From a checkpoint of a small transformer trained on Wikipedia.
Architecture: no biases in attention or MLP, attention and MLP in parallel.
Each number is 500 + 50 x the weight over the matrix's rms, rounded and kept within 0 to 999. Layers, rows and columns count from 0. Numbers have three digits each.

# v: layer 8 attention value, 576x576, rms 0.056, rows 137-191, columns 504-575
# o: layer 8 attention output (transposed), 576x576, rms 0.2, rows 137-191, columns 504-575
# q: layer 8 attention query, 576x576, rms 0.0458, rows 192-226, columns 504-575
# k: layer 8 attention key, 576x576, rms 0.0468, rows 192-226, columns 504-575
v137:448481473495410485574444515542442480544504486436491475442497536442480503486369525502506580499523550528512484448515538538429510473518491631451575573535488432473530489498488487522496523482466565486507466482548466442471
o137:563567461540511506435530437407492474550447495530489571466452430496509510466552496484453514494530521450425533447536561556450482531456536489522478489506534482540442503490447548544470455504490516489433566546545530525513
v138:513524475565487544547511495525567552438532481521459474391532587457505528520556489486519522438521461468475540482366423427588515448537606532506519512430488524505447598475507495504466515434565530490515568503616468433565
o138:448523476459515502518487509630458556493483482540424596598524467542563527414404555556490468542412494513478556430516525469404497532515501419493443504529471461549522469517492550475443550432424483536542409496493550465498
v139:560469448444464475511539464459539605427480488480511464473509478539482478539518521508460522545528497478586527450449487530534472466503498462517463534503497498512596443471423503534492568359496485490517447500507467478447
o139:506535503507534561534517472487528490556486544458510456467435540417490477496488599442504505515477482473492470501501436474543508455497389469531406507446513384564430569555531539589541468476474492476504487572565459471553
v140:503476539492556470561526541516485519492454511521473471547463463432534554520456516420367481466450376490520448575406525497537544539475475546570477536482461459472452498457504456431502554415515459559567581458450430450541
o140:499556515562453465473521511430522509456518537522551518447540548510475522524499484527545552447457546534550496533578510404415586522479523470487572509509522498482557392472482530430485550493433467455504561500476542532455
v141:514429455567432490548480549526484458486519556520440461512477393501564482468513522474470464456552474448456464635454515547472534489507447464501529426442461488555432509511516486526461535496499530405389498561502535556412
o141:560544443493483533602525453544465458543492537411483498422488519495493512478560530460464417549617484510483487550515664444486536491458497508417497441540494510504496518458499492428543515514538507536537526484521446434492
v142:553519512557425540483557489511441592474552569477441508525516598404545550452491611515545513554515476519530519489495418511505493442468462489563525548447502555527523454357569537492522538475514498532529511469605501461529
o142:480481425468417524567521520481526497524475527542520579372479397523445540529451447575496427507483496550484530439561548523455486517437501504545470504542501534523479527592524497579505552451414471522505487490517522469553
v143:480485518548463468521517405573481522493466530528549530589460483508481517571413518412488588432521481505475456553519481537515547461488510545530553526560485484556509553472411550478580456582431571528533500458511455475368
o143:540482477466542435603546547458526385586535509534493469542603518442439502466529501480488531445524441493408508437425549470419515516572397529488497447452500521475509446588480507515430419476521498415560507542460559543480
v144:532519586451533428478428474477491441534379472486491566552587462568543497600462547510577511535502548534495474534424523532412561535478528517522422472525438520500494577486475537470489480518551444491505499486500492439476
o144:496476473563517512538494558554506469467495497509512513486443560539544460465517486463457558508479516508461524490516583488501497440539573543529546518513551447511482510525468491555553479435567539547511441549448542493559
v145:511517548551493477506522406513534498506485481505564531448441486513547443582530445525516426413550427500534560554543546503456492528538495508398398481543515386493492517488512526526504521425538530519434474601536540527509
o145:494617461554441516478423471540478415510423566595530485487568551472474457539502551476459571558464488503533556497440535512517564522506462480470557518492540454510514520412404487509534493571493480537545539472494546439560
v146:460443497526471570472568475489576476500580461495510450482535451472469442565520515589508561591588430520421551504553537518451515454579477499495428497613520411484430638477431375571601487554468463495439516523463523515418
o146:545500473496544566506518434477449478550436488515459515457494593461540449599447426437535449436522499600459455489432569459463492487448494467472467445513539513441409474513503552487488477505487563466511476504554562458574
v147:496540465519434556501580522491502491445489480460497520543502416519559554455523530480461595461495498528522569597538587507512457465453490550491489527510471523479529462506564478424554502509511473554480398589450517570501
o147:488473563564502541463480560536540575533553529548450487540447514466474552505470539527424522560513524513426415478490478444528515511552524495456492462480536475485471507447513523572549486439477488537460525448550425521489
v148:575454519525548506513483510498482484502511573550421477520526489449533447419486566436453476563548403524552415477469432520513410539501523530521470501568489506429454492427317554504520563506524449507543505488499523443548
o148:478575533518486517490522439526461495524543474510486526498488502565482550488530510576526467437545476541462529472550498561516451503424464441495470502516578484457395542516514528478587455479468481415544436563440469474574
v149:529505453487437548549441555498370488427442523523477487439501474484467505539405492425486461509485458484408521580554510469477483431547446522458381491511506491507458472502532526448574557514499498494485504573455490532533
o149:481498492442525434496520509458496493498528378484495526507502619529463552500457448474445501514466565478546529429394531511459533502470489471391551458500492441530539503531425587542410487475451450546449455490562526461545
v150:464561420466509545423570503531462510481473497537456528475460406425486522496553554533485493538536511477444568462479448418469532502477466590468549464448525481525547436501484569438439456507548484576504464486579501458461
o150:515436463533505478509379458442493557488452480501573631413548512543533531520450495507568486491506532478587577474485416532547501465481531438484519518509475537462492492519490458468542479493386555500487534445404500569501
v151:428495443515554588485550523468513487411381469506460502530508485460494454554420501516465495584534511401536475482460508492493514503457471486426485459511516485418524542430489491558495495520530503577585493530519452515499
o151:513484565528488505512475509477419514640472554500524494556522491522523470551463478576525545470539487517568489599538479451502541525542512537500496472506459490502524467594528519502463515548555420526450521527576511432522
v152:485491471483403496473526504497469534477582518456466465503486478385452470519470459543494463548527516558533431511464537522474495579557570493458515486477508530586459447479501481441490480438492463440501521490446549546443
o152:550513486430456477519531509414497493474520507449477533463404506448514521521523555501501472494495482412498554483507561548526429450468495462520607446455469489507470452482401446487535466516486495513489515488460505404583
v153:556544499482488528475568559491510430513514489486513459506494523456493557514426453489473563473522495520526499513506460557440543434590528551602499490381582545406529489497447549501553549516441550474474531479527518511433
o153:493530559483549456485519462426483480504569503558430513518553505539440526542508501449486507546555462534421436491502589476469498450521522469479487516523511555531524441534459504567420537504519527521502543525576510478514
v154:469555492562453537493437521537508491499483541443549488539365394541510460491475482436519553539466565456557536554492440600559569505465417500483498445475512416484522527462448532479488490494414496475546503580468499536506
o154:583503517549418491535546509442480523441484492527534449531500521592481520543356464516445458616526453538498487522460465480472484458450474605468548459550489450568461508483467583470610432443547455505536512399468414468545
v155:479451557475548557495560540516536448514476460486506535509470554492650543454487525510541449537438485469451533436456584420452510443499518451472528578465500519570486443484517503479562533450541486527524507500504485528522
o155:512497560533495506579435503493432569493541477516422532458518552558457554482527450473482502479501427491526500480499635537472474510431528497455531480496493498466387545565531448499523533499508517438521464441525492511505
v156:560406482483483533512534602534541504435467597418465493513471457482494558510507562577537481446492477464519443533535489591486523476499534501513520586530504548570539417536526538598392405527529539442404482482502518457454
o156:509544505495469488544467543545554529534530449604494511513516526491476430535456527575409507552421529483587503519567423497515559433515449405476479557512554445519542501489454444471505447487588459480542424566511413503578
v157:438464521489460498482539565567501569402604408543489467475429411540478552459514498487535481514534466502531528461504467503537489468488414503472586500522557519577447490440576524568552436506500496450531421508448534453419
o157:564427577521510559602528466525452538541431450552504538520531472543472478484504489473392485459477478465512497486509550437482519602459515537495397595501563435529488530430515532473460525489448467462504571436523501545517
v158:460463518429565503555509515529439559493502624485439542412540488487489479474531512442556513508485472535571511477560482489515589493522551527491478389415475527553404518493531455470462552481500529526567461505495529504456
o158:496552490551506496456450492491536465556471486458526481520532486465538446473466437496509474527517512446549564524465438486504527492506484440530573480531537494603548506477477492509558447557487524478504533443490447483547
v159:443584589500422509417454498461530535533543498543543522480421472543522474490430524439493584445458604496557488515515463465525510536487518425491446524476515469488551480522583518467480525559473531520469563422524509576500
o159:441514469492547514519514511487425508531475450511509414507501566466538560446513496542526487534564480541498471483443536507521497521509511561475477461477511521454530479540396495520515514440483534463568519445479478519596
v160:486526474491554562531578569484495526570483535523462486538495397377445583477486449585489548466481477522496502501489455449516488484498579555555550503552489500476576505439556515570491528543516487492461473609499447469453
o160:502479516486533534534431499441546507464557514521493488491566497564514486542557540529541487450518517529546537523540497557504489508484477540518451495434447507402500450512496564410593522463535538468493432473509547497531
v161:587529575520474554498542492379482564523577491547458477549423539440528498519504545445435435499548494495525485470543467474607450404467510568500464519452564509494444407429544515527500464437458453480591476527650521548519
o161:473505456469494466602564510527479492507507509518516487531561562498477542486456556562569507535536562520411541493497500473505546563471475512541452398519511484560563453460449477487505530518502539415499458469454481476487
v162:511490508473449518526612464518539386484554538496523587595491473436483520532427409504522526515500540551397444378456604531524521511484551403533509492514498473451483482533508492455487577547456460521448429530481494547489
o162:476533486430410520485502488498544521552459520525502507514479527538536450558523492531437473449500467493490587466471389456512417477489453491450476479452547577437517494493506437532544451537526490466459552428549485515403
v163:550463453526580573503489507427465569442484495509533484554529463505518476521440614506483476487436497446498544551574591466540495489427467447534541459522442571526519534459502552552473521515462500525478501488545495524486
o163:458526498534485516504476538495520521516489552460460479507394462549520465398487493492484528495540493493551446503476496482470530497479560574521536464501590498487588494614551503444417484453510558520456447484516418527426
v164:513448504476456521578472444471513482478401516492496558514612541491492521547471542487585485540499518504570516423532553456485440437631543439502471582602515526518496535509590421500475511465518489546489515531546556412539
o164:532427526568533436518537481486486467586492526484534473501417501498426486462480430478494531484458502452491492513468498518533544493489408507517497497407610535506503489507443462521512560560478519449470481563467485501461
v165:519495484483515579559528409510457446515460517438516592512460484531498461454536531517554454385493526475555617535539604486504445493488552535562453469518449513512477413502554415479494498425492446546547557472512531531455
o165:474502523435485415536421527539512486571522367480521509494466469527448566539532512552508529488532539416491545528484481486463520444445475516541578498473526528564585535509477520544525444477501523500448487427521622499554
v166:458504476416457542566528460401439545507469511361575430467579538459529559511551485453500486462487501378562450479594481456625446558489487523511448481411500432582491433505452435440544505600504533507449522459473542523577
o166:474488548489506420438557514546568510546456427568404512479559448548500536514449488484595489473526475560491567525542455531469507522518510624416528513406439615539466574508520527488553508490515530484524429451584455493427
v167:523454473403428463429481471537438393499505463579343552437503507479518545453485500418472558579554522508434496431460512510461461512458466470508502419491495468469375489576495532620520503486556540551472505573520563461501
o167:550508562614507550528529465471501533451494459456485544497565518551535506584501401475488472491450596449442538540505416538511461507510515519445469543470455461498501518504481428507516466474470581457469495502558492560492
v168:473413487496478499449460552460429546492485458500520476434445496446592436481491497567586465511529460464465458527525429526539436509487505486481516504451441522541503536489593504517437523491521469528548523526497469524503
o168:478552487448459511502532512445576544462413440569520485546444551441547558531550418421419559496495501514516574502503586463506510425526507550473508500488492451513531584520472448489480432507541455500486447474470445540593
v169:470532403483521509489423516523466525539377456514583475578459456536459491481510493423586461431513513475455467469463529554423573541499460450478559450556490536487483515536535460492491496570516413529449520454530551557476
o169:447435485484507527545533507489394489452452564486504510480520499466563384457454505455550547527517496516551536520465471429523476401513563563519601523525492452520531464421503474498533505534502499464542539571468493482472
v170:464490516447507476427500503526497493478541449505467453511531466466532509559547443453522494489543485550506441508442471504514462548512569480492434450476468464487467562523439549472503464533462558474500580553564461529456
o170:517504503534465523469482451500519495523535531516548523497495505535479526522505530478540555468556534500435521469522475447487450539435422551424536522577475522486513527482438441509537507465530399557475505561497550559586
v171:480479462470467586553495452502501458411499486516475504495484438423436507524505472554612498490480532428558496488457500581420534433466532433523388585464453535474518502520483513561548522462552538550517509505518555490459
o171:486533475474558472470449483487536535543470513465464532515592484524464497524463514492462520534559495570461503488470557482520520538574493494449613436556453468496428523543454504437451422405458546492562473523554464543552
v172:513552504485523509508563448561512550465468481564443500568503489575466497499471452464460568457569497492454499499463502515473506536486492544483475558454500487522506541480544535504503498400448465559516517485451439442505
o172:480532511561455516522448456503493451488466535490550624534559444561503515542462551508540483527489490509554466439391506483564557486504505523514511404579494443557466514472488526539438447529536554490536488512529540544518
v173:470581554469578533539431499488475520507544586551507489460562517366446516568534625512486470399527507559596485390489439583473410527522499550540483494437570578424545533463551456596492520549491504510567481489445544490538
o173:446503446494516441559588488472489504517438513436505482517438534563504457485436455521573546502436455465480520557547521467454498528484441435511577535537580538507420539435509475506443518405516492475500460490461470538528
v174:510483509467430459510529523486498525498504407492529454431497534534437540495453497560461491558486524530567519421475500405553526392576491501489461521515506453496473427431492503491487406461476511542546494478522536522493
o174:529515563491535472441481563498557473503554486520489467546487566440503445506446476493520546514532486524450484458496468561472521530521553522538590496485414560464507474512551470507466531506482471437508536527479525482542
v175:474441466424474546591472390510556512482361526462579521499420586414479481501420561479534502421544485558564505450512477499491572510483507546490483471493602489499530513564503465504458534436578452525538530538443493438600
o175:484515513515455599484491541461464459463472508456508471481530463549544574484447442520457525486510585518509480521560503571509446446563585490563464518490515556550499469476489526511551494496450479554490488470495558455486
v176:468550434448500564417472495446403513442535424467554492414514513557528604471466511462520463520561482426463548483553474440538596561450447501510429515542507525408539504561484508475516505537498488490561499479526454445459
o176:553530492594483545512513474560545532431549549503486516512526559555496521506528500505495487564484534516503424516389583525483518537621395474480512487470470485517489463552487470480542534507418465532522487443442479568489
v177:449412413554451517512403600418418502485478519486460570505533439505465484491559596550536474487471408554494463438531490540520468462439514549487506497504641464529581544489469552481501516437544477481489509387554461490459
o177:399552464534494533573580434501469523522424582506586480489459545482496536571555448579483540484490508447536452466508489470563441506474493447491549537494444461494471442481489495564570457513525543490487504510406522523535
v178:429485561509527514454565459524485513503500553444453457499553529457470485479460383542431578467574511434502517510528528422476452491490456538544521456520471556498502523490529527546497514492432478586512456440428539464477
o178:534500462495469489485509549452549445549500474534511465538471497535487546485495554515515394515514482532475464618475536464537520513526469471468488595541506504564476464482497512461491534523567548441429562543506507466498
v179:515477471548448478506476478525506515427483501463507524484559436463504478476555503543522435459505534497458551577495501564516542513456455497480448539559465508567512465511478461478563574478532491495478483452499509391469
o179:529532392545494481476500449525485489537563455506611542481574493476504445454443525533453511467552467540570482571571468388518494532592549592536475474459429489540513579421516505548503518509471596551466483492547505603468
v180:559455458493475481483460550463424504469502538549430567480508451544524544483492520539574493495434568502547499477530461510517498500575612422483490509503457522572577461504594493472476564486552501522459595410523529510462
o180:487532483441485449552478518503594408518540479464507404518494488479447447481409497538494509477493502510547487477539430519515494478537527596448492486469477476489386555483479469551516487606529479462442463515502495519521
v181:428551574503579532463526548499543501492451559535410506544466434532433523524531494487474548516459499516472509451485483420449375433587467522490469468508469459521623469508555488504482538451566511533496456498508565541458
o181:521478560592463488456505570498486503475505491501544534477597524433535431465572498531511459513497464530480498520444521556551507519440526465483603528414570492480406529486511522482524438581507505486463572535579480461575
v182:514491457491433477415505543531551505470554588528489512517505455482506606439505461433470483498573452385496552497435574514457541476457507467477476490498533536442497479391549486462538541558414534468471539491602504499462
o182:527467504506503487525505510419469443541448409482524540490490556571489487498479518614536487492452637516491513493513423570534475507555476464503423540449508433480491493586500505477435470474542503454458484471509507524483
v183:484550532510565511444421456494542407516501481522577491468465456535460494428507449572471537491498523492524528535507523492529560420495487464538483445480561449503422596556504491436484512465500502514424621482531485447477
o183:514428494481426545571521485507413552503524512493514533572496513529484492499507462437457511500472445487480523525543473468424450511507585482527416551586491504484522443424484484542506537485528553477581481506464515516510
v184:529552509518531550491479515458537501518523500498531602421558504595468404507554444531575519445550525469525485531575482487446494534498479407528499527374537532472461562473467555484532458489492559482456496534431436532480
o184:540510563496505533538458458471490506467502474494454463542532399466557447482554435519469492579552523471483510491493530537554494493575513522453458518557493513487480516481516496448488517470499505465482473483494629530517
v185:486445576552435510397522495507506476481427493527537504430563501502522449521522524511478562454510576596588423596447449516506498439522449535506496520574528459496530479521423550454544452537485469454515465450526442432577
o185:523487383581520548484500503505514562532509616521469509470508504436534588542461440521490527528546411460520482566475522514463588512560544532478550472470493479476510504447537519510463462498492480578524511547387496507529
v186:521390454506586586525424409545525552509490420591472529508522587532507501535491523516529453555371475485509542518459509547412469534496547524523517456510418445528528407487475456397553463458425441415543543482474464641489
o186:478558557547519493492444575493460497488559524484526541548465552533445547476527558513513537511459461466498531500500596562474459526468436565457564532554524467488490527515523537515463551481564503520496531480520472502534
v187:563631447491507566548442546488448528546460508590543527508435480470489444469547507614477496502452538476480448573498561518495530507580513486455492540466506537492482533493531506394459390534494576523448597480449450515513
o187:516477492582464490514526490493514510409542505521516529437549521544571507506575516479482479430578463558530540442443403555511520529475484539544464461494507516500531468541538501529508546416535528534473481531476509521497
v188:543477478538534545519596447457408481498554522632564572446497540576511553476589503492559534445487486591497524539454486487471518498491545580454502496498551548642465560584471515523494452495567549527492491490581584479529
o188:463454633575594559402500461551493458493467463505552442556580553411513454460476417454556482519521482488552466515517519467486490511501439476519508536492481529502482508496494475541408527468487539556540509499426509519480
v189:522611468529473531575447569432473593507568524484523437541502561478506449515439459535463421521479507494549486452580530498425469430531461525468544559479506573596441507489470504627545577595470527535496528515568486548556
o189:532476482492514488518509535530523530456479555587492467455513450514511423469441493497512509530555498476427652450502447557587465559466574477432512532507445525531532368503469448492431503543427510504507513487547539449500
v190:457463468560499475553437532522546502508482561481547478504498481452566502464505438521511462467482586559490530496519509543428558404447421481527501419515491469495478458541456571578569539550567481526461485481535565492541
o190:548468489455560545416544489497527428475495473505494484502487453487527482560526540450497458485537543508477486532429507541502451451529538558522525453456486454503474468506538448394498586520432428582494493505484480469519
v191:511495556431483582489469453543476494510530525549441415459487572459493531539483463479558532478529466521527538385502530505467495382493580430506440452477541499391542482525492488468453478562479499413478521457484496491464
o191:475440538538601509518475534492513508517498467503465657607449444465617468503555519565496533558488495522452450527448407452551528600506488490537522483496466546501488472510565490477497487418513475413498518458491559578510
q192:549587443454467535357458499459492574453505500405547446454497527547489467467440514460466502505482476494493471500471458529490406551429538464566448465481491562508353497483502456495613482480522457426553505479468544542513
k192:454546462513469488599466534459605604515511500425458524526513535537528460471490480516436503576478480546495415444435652570431542529520594414516529501500435511550526471483558484493525483517533449462565474504506526535417
q193:481487464414435474413587473605530429466424561549528591541529474579512541520502481509582457537555526385460526469460630466546471513605434624591481573508528519425556475434507432404355506494438448511552473555464470456460
k193:546508462494550496493513467500454599579479493517478426399523493506516537562426481428508472451508549602492556512526433570506427509468461520545487521520489557457408527461526609451548462516485493580506522511493418554487
q194:572521460551513573576435575385447618565634509457477510605529587495545522455564467522534522478464451602531475695511424494499547451452518450412484572526500450488503426538585526673579567432596513562428472436473500531506
k194:507568511484505488536479451438463495478576550473477518425500552471501497472445566500471441484521537491444549551472546425537417482539562431490509499533446569514569482465494428510493533475471534496464415498598444517470
q195:478412425475477517532486529407517533524575469478452583383455581469456492578453506513530486499537509658520481507487432421513439556482638454517499508595384530455430501559482443573501467514512575500446505463567442500510
k195:476492539464481512543492538437440590516458480510462527537499459512546540486519472506458472566464467486499506470386548532466528502467542474516434439475429507531542529526494488524565440466539511565509528535579508489516
q196:504516436543495542479543482494436549478476453471500460477534512454506467512458531516580558410495434546429489582515381462508491472527488480410502464522499533522505460553491461504486468455534548452522520473481465551493
k196:529573511536483558613487475352507529536478445445508522444446473519447522511515473487517451485462513522481528543446447564441543534411542579508459512577519464534464525479512449468487516500482522482509573534517463490485
q197:430513565485549474437544548580606459407423428450476555424601511513479493506450481447544514564552486401497501437540562478457477442520510496600537525491460542482525474544460569455456473520453506428445427518529547401526
k197:576452536402463476508584557481509463542476507609507462518488394546556535356487438463531468479508509551395511445436534529493440480475491489554379461529515509518537456525479549442456535515516499521538596476486532522468
q198:527488427534491497511493453537434482515504450444462420533494456508556461433560523492469470501503474533451423504425463443555522520434490497414497429483515480617513540537535569558535574477530524519559527374482527548522
k198:543487469450587493534519474518493580545484608462522424538524513511560497569487465497499467458436520461505517549446526540518460538386479527472506556435419477433522451503577583512494409578473432455527527488430471517545
q199:474561503484508528477457517480500436529440415530518576471549560477517469488478606537535528516540486386517542466470481408515443522437532515545489587475535558448505420589541565523496450501476609465450395497541476465504
k199:500544633532476484496451428512499531535506539492491456526489447484513463498536507495537380433515537512458562555496461498527490525451501523432509514480460549443423498481560428485505489480496535485542639577430508538560
q200:545533582479466469492597548471481518563508507523484487529568575489561508507475537567501466466466570442458569460488493529497492471457490512587473549458488584512465485474524544429448500567476410425489490601529535545502
k200:509472484454566584466500461434504514494490478438503432546642522519514456588458571537459441534516463505585452428522508599501480572472427524398460586511502393439482506513463571576505522546538368448533459482498524468513
q201:580453495534583443425527492520443465535498586480463502503584515494514444510462547587572412446545534509421522502463519519592502500539437563421489491504501459540531523447497534501428493509517504445586527508538492554487
k201:426479486589537463514454481485471441469510499408442538524445530488538362616527494599574518437475473394593490459390649574519432520580533475491534401477590479472533549450558401587613482536496368387523454506463535400425
q202:456421408543488561534439473394456480542573461459524457513404527640548527496568390539608481391455483554596449503499420496536496608505540510443567493509542387522444519554526505535538540541485525566528543475524503572499
k202:467588502620504532506465554442526482552530481531528444477492483473566521494514505495530507508504574497583575473551455535514513464528406527473558521522521428521510500518505502568538520519465476502536533592502495501546
q203:527511526556479495517590552497496531488488519490571518486521514478537492571491404505564482488558422484472490580448465381496495522444478475444436456472519502532452522461417481464508522574513474484537498607552569542521
k203:607553556460439482539539507592480638491450518520557452471541418399548555399437607393500398488500573495619556499530458465604523502459420613484446590526622513516441422541531602509490449538460595524418566464329554553486
q204:491474407462481490451560512480376501566527543437580447471480497444484590431580501538574555422596450508413550501472450519475584455453565507532465533539603486534492446436587589472535503521411532557447464511463476533560
k204:462528632552511434535556482528463598436500461595490547371592505531434491514531484449549546427381505507550382498536469425545469574399500499521485475472598601569479414482495541565632636545446635559456439459443468484366
q205:575455604522438481569490599436472416527401480560509541632454380524531397551517496529511490573398589469431508443537549502502520406568472487450491503516450583614556449563604602469556496581450518529447524498475456523609
k205:624466537569525480447554489556485503577524474404570357486471462488394539464460414548511467498451339482450506504490457517441512561424434492483524575555505506474527522585480454493412508455490598544478635433449554511431
q206:512559465614428450573480511416570530494608683495563510578462507521480502457517424566527531573604472460494465489496498479487507526591464492568429434597482434609526518511568453561537307449578482430562483345539467457517
k206:653356522500499581412485506511574561525386562589542518553501537493548518496586498383536466528581560437483584478488596478627427485490580535565505440508485434421576475523416440524493414525459529551479606384540450526477
q207:505481491456576496548570549446580587552526395575469518525465438618588480520491504495576547445378437442419511566482577492492510394473450445525542525480546362465468518534503442556475457404518437644515559436494487458594
k207:492490450542472600534468518406568525443571440542493604557516577440521560445524386495603424534494482487503607480572510553535488488608557480377454635472577410522491575420532529569502570473508523517447456495448452519462
q208:542473434509524544459503487497540514498504458561442624598465462448396476407465404510466555538642509440542548426510549392540430408479527494402485456492470533577543481634518476592475481539484523519588498445533526463529
k208:539545570493550496495443513419540408500421442600413425383460544432568590511496499564482389551464488570510435501471529449459469431433542375544561502609521504502482554434496544371401518383607520519469488489509510446529
q209:528533371413548521465508558460517513408535614386510521418541430522496507575597382458510563510461501470521425457498406395464459439535543439461378436521458474471459510539461527419491404580534451452550530522518608484457
k209:437529552485487573520492566512516556565449359506508531483464521559507581514473406534533430540537496590530466540501545557594483402555488466438539601466574590506572465456578569498590429516497558466528479552545497531461
q210:409447453601642498413483421445542446441553553581549473521375411531552556544594500463524472511432536519555525554474512497463550526574627464467450550521565511496544535430531542564531501456581486544565608500422596450510
k210:442463457581461535499448599489574434479437545530503434549507482646571414566548508480482420460524405458580357463436529551437475514483500633551473494518586525524435480490484484505582438399490521510454515562540499566474
q211:501514573428568476418540469586516375525531541545486569396405523471532447481487448502515458425450497470501474529558612487515416564564560536406512560501546515517628532533568488468372543609610554487454660506523498549551
k211:526471454581514566385480398508463565389507558575476492502435413459430405487588468516508480487420449446530491448473518624478494479506439475544472432451561512539511546462515502396488507488461440499576441605447455509493
q212:495442559516404496604552448469475472395478561629349419485579518443470504393501451402549454461440437554518441529557593478375480542504495535475480447561568575578429526509530495494450520547586527461416523499465531586610
k212:515574505562528543488472547512454514434498463557563423549469559516515516551463487529513471567462535475450477494539668538469488467496443393500455514439527537497477562527486478577424426507510451478478514486528477466475
q213:410569473540390424408527508542447413465363582656486507430426494489599502468586504536557420437493483525572494543589598473574580475578531583529462503430550520528498459497373496462553531456488494461374475532498439591513
k213:560553528546493533457390543474516400542476444503492538523448449500543517457573433528413472398522460520519513461452492561464450494452472562463430491540464585463572583442582501524489412602518550554443557531561537432438
q214:469525483626527495521476484460474498489607436487505527471491500517487416490428446523500530401552577536398426500476421522493502467443466455545417488429622459584477325553514511480547481473561514415351433484422468527509
k214:478446399523447570549430492490559507553469470520497491467513513479521456497449547491453391465477491399497457496442433466539573459503547501530382482451502627520449503564529529512541500616542516549506492456459522539428
q215:540514540541379517576520396484514494467485604477497423546454538476469456519458491468446531469510497337470516542410500538402542547490443441472585471581514537543454574485501547442415436543554405545524521511542553518545
k215:502453554520479522514499384463530452535586524399439547505424509429518505479567426458452526505514493563522549499574568500491556531391567617471535539410413528482633613465463520541537531503569490576519594491470557520459
q216:454472562498594523508501467515421517452510528469506547555423453483522431450454447480397443503515490453452447533444481463477466542594464492460462454511542412494408426480515526590537385528475536381419494492578439587567
k216:547501674490558542372552484446443484458511504553549387460584512464499436530457563499389507570576543484490471580527517511614546446532521458389536550501506571588525522536500525504500644445490420512433649426551487589460
q217:546499492486521438436497612588444453445489481516437543604502539490341509562477508476433540492462437393462452592503536444544434488508483527470416491515468549446562478465589514394517535552542450506528471526502460594520
k217:522534499435481465449513511534526572565484530598586619548493554587470400488448585493621577474505544499503521488574450488609537476432554549553503441453503479488528423546618526509555456517625549501461467505588599546514
q218:428501556599495391442592579613500479366526573545490570497598580544394553464521475543617551468492544566512574421471644510427561414523622556476499453539521446520540463434495410434450476503453487539477416513602416529437
k218:489437470472555502597570580598415503395609419486460536513554531531503500483502518538492447496472492456541386508427462545539421561428437481466455445487506463531509465463505513474516472547453484494473536468476634512491
q219:494517566506591449388453421470427588419516518549586466524479509485548488544491570570484506472432492530502506464412588434539518519454479440496539522461475609521467461516512500406487530540549564530480531497622407441608
k219:477486501538530451474546480382534473505654438449513503500495496514506404568590532446435538536574389532419365558536463581561556580550476505424483572544537484542438475545420384613468483502623539552507537624480560509604
q220:551487589498506552474547472390436495500422377486467430543512495621444457432533423410538435471450463575524450563452438471511573520514514500454531446612476576516425459483500479470479501459539436534563536535522546490499
k220:461498384473490527511506467491483614498503520458522507476408492560394460473560384458540554605521508536432423577473525390516497476415527529441457446432496510439495418435494461541584465524570471512529567539471514601492
q221:520540548455483470437541523523471451400500452455455577478543481496497423522622524527592525446504521526485520482489545506606581450468481327526562512481303523399533523542496566522549530466587438419416451493492488517483
k221:536436619339460559464521414418452475510448494615434417457521463503497580523502525484487501387557452540470549485507510391542495574512404470492481518606453571334516445447475518454541651445463492448559493461389566547500
q222:603474527511558564492571582522567540546473587497527528513604581487511413569510591463448413538510467517513516444489505483512642437463523473490506545427480491593457649545480531519484516520464416565558525547508339425431
k222:428496517434493519527445490380539545544457509548589512517492490535476523523599478534475478459499508505462404538457491502478477433440563566427320449548525433517506496441493547514382559506444430442586588500466395589547
q223:480578473610460490299471514484514576379568506513541474619493518579577549409544593492431495521499476464637529530454570517488456419534509463438459444424571600447469497571430506534462490454526499526360468472566517606457
k223:471510405534459413430494426567530613451494495538475497566542479617446528528472438464479482531592462502512467530441392452477483516475520534550421542616575522468520530390475521423414510434575478492415589485580514513472
q224:429525581411461428516515440561548500509432471569515572443576559467451509398479537476577534452436512461549496508555489473511433645609562464518447448518536497481514555465500544510502460522653498365482487498502467544452
k224:463508403459499510597476513493536517448541573514539440588558522441422484578529482476559523557491462440453471532610488546528472432517417510502551374544555570481511483453506623450573539471472516618566471547506425445530
q225:593639485462545435465547468690444453554509508433402389543464493449606502514505381469514421462488498419520595448518512527477611474432496522588537414514535495535492556559496465551620459505388467428502398536427365506606
k225:460416511372538511441498572505634505555614480500490554588462482466677441431427541412503543417508484530524535464482542510487608526465419501475484480445528446478475642478506487541421500477457539442490513484478546456526
q226:477398536506533539411517534489506533579436482434545583526483465501392532487530585450393512518483532431465527383516509485467533456542475429436422413578426575525481570545511519506454488425518498485519353613541515472498
k226:509447513424495476555522454591450375504456534412509599461567630546429462421492583505397472465376455450491478440604531583522479519445559508517525569568459580487422499487475534482568476533516521549423609481493511503560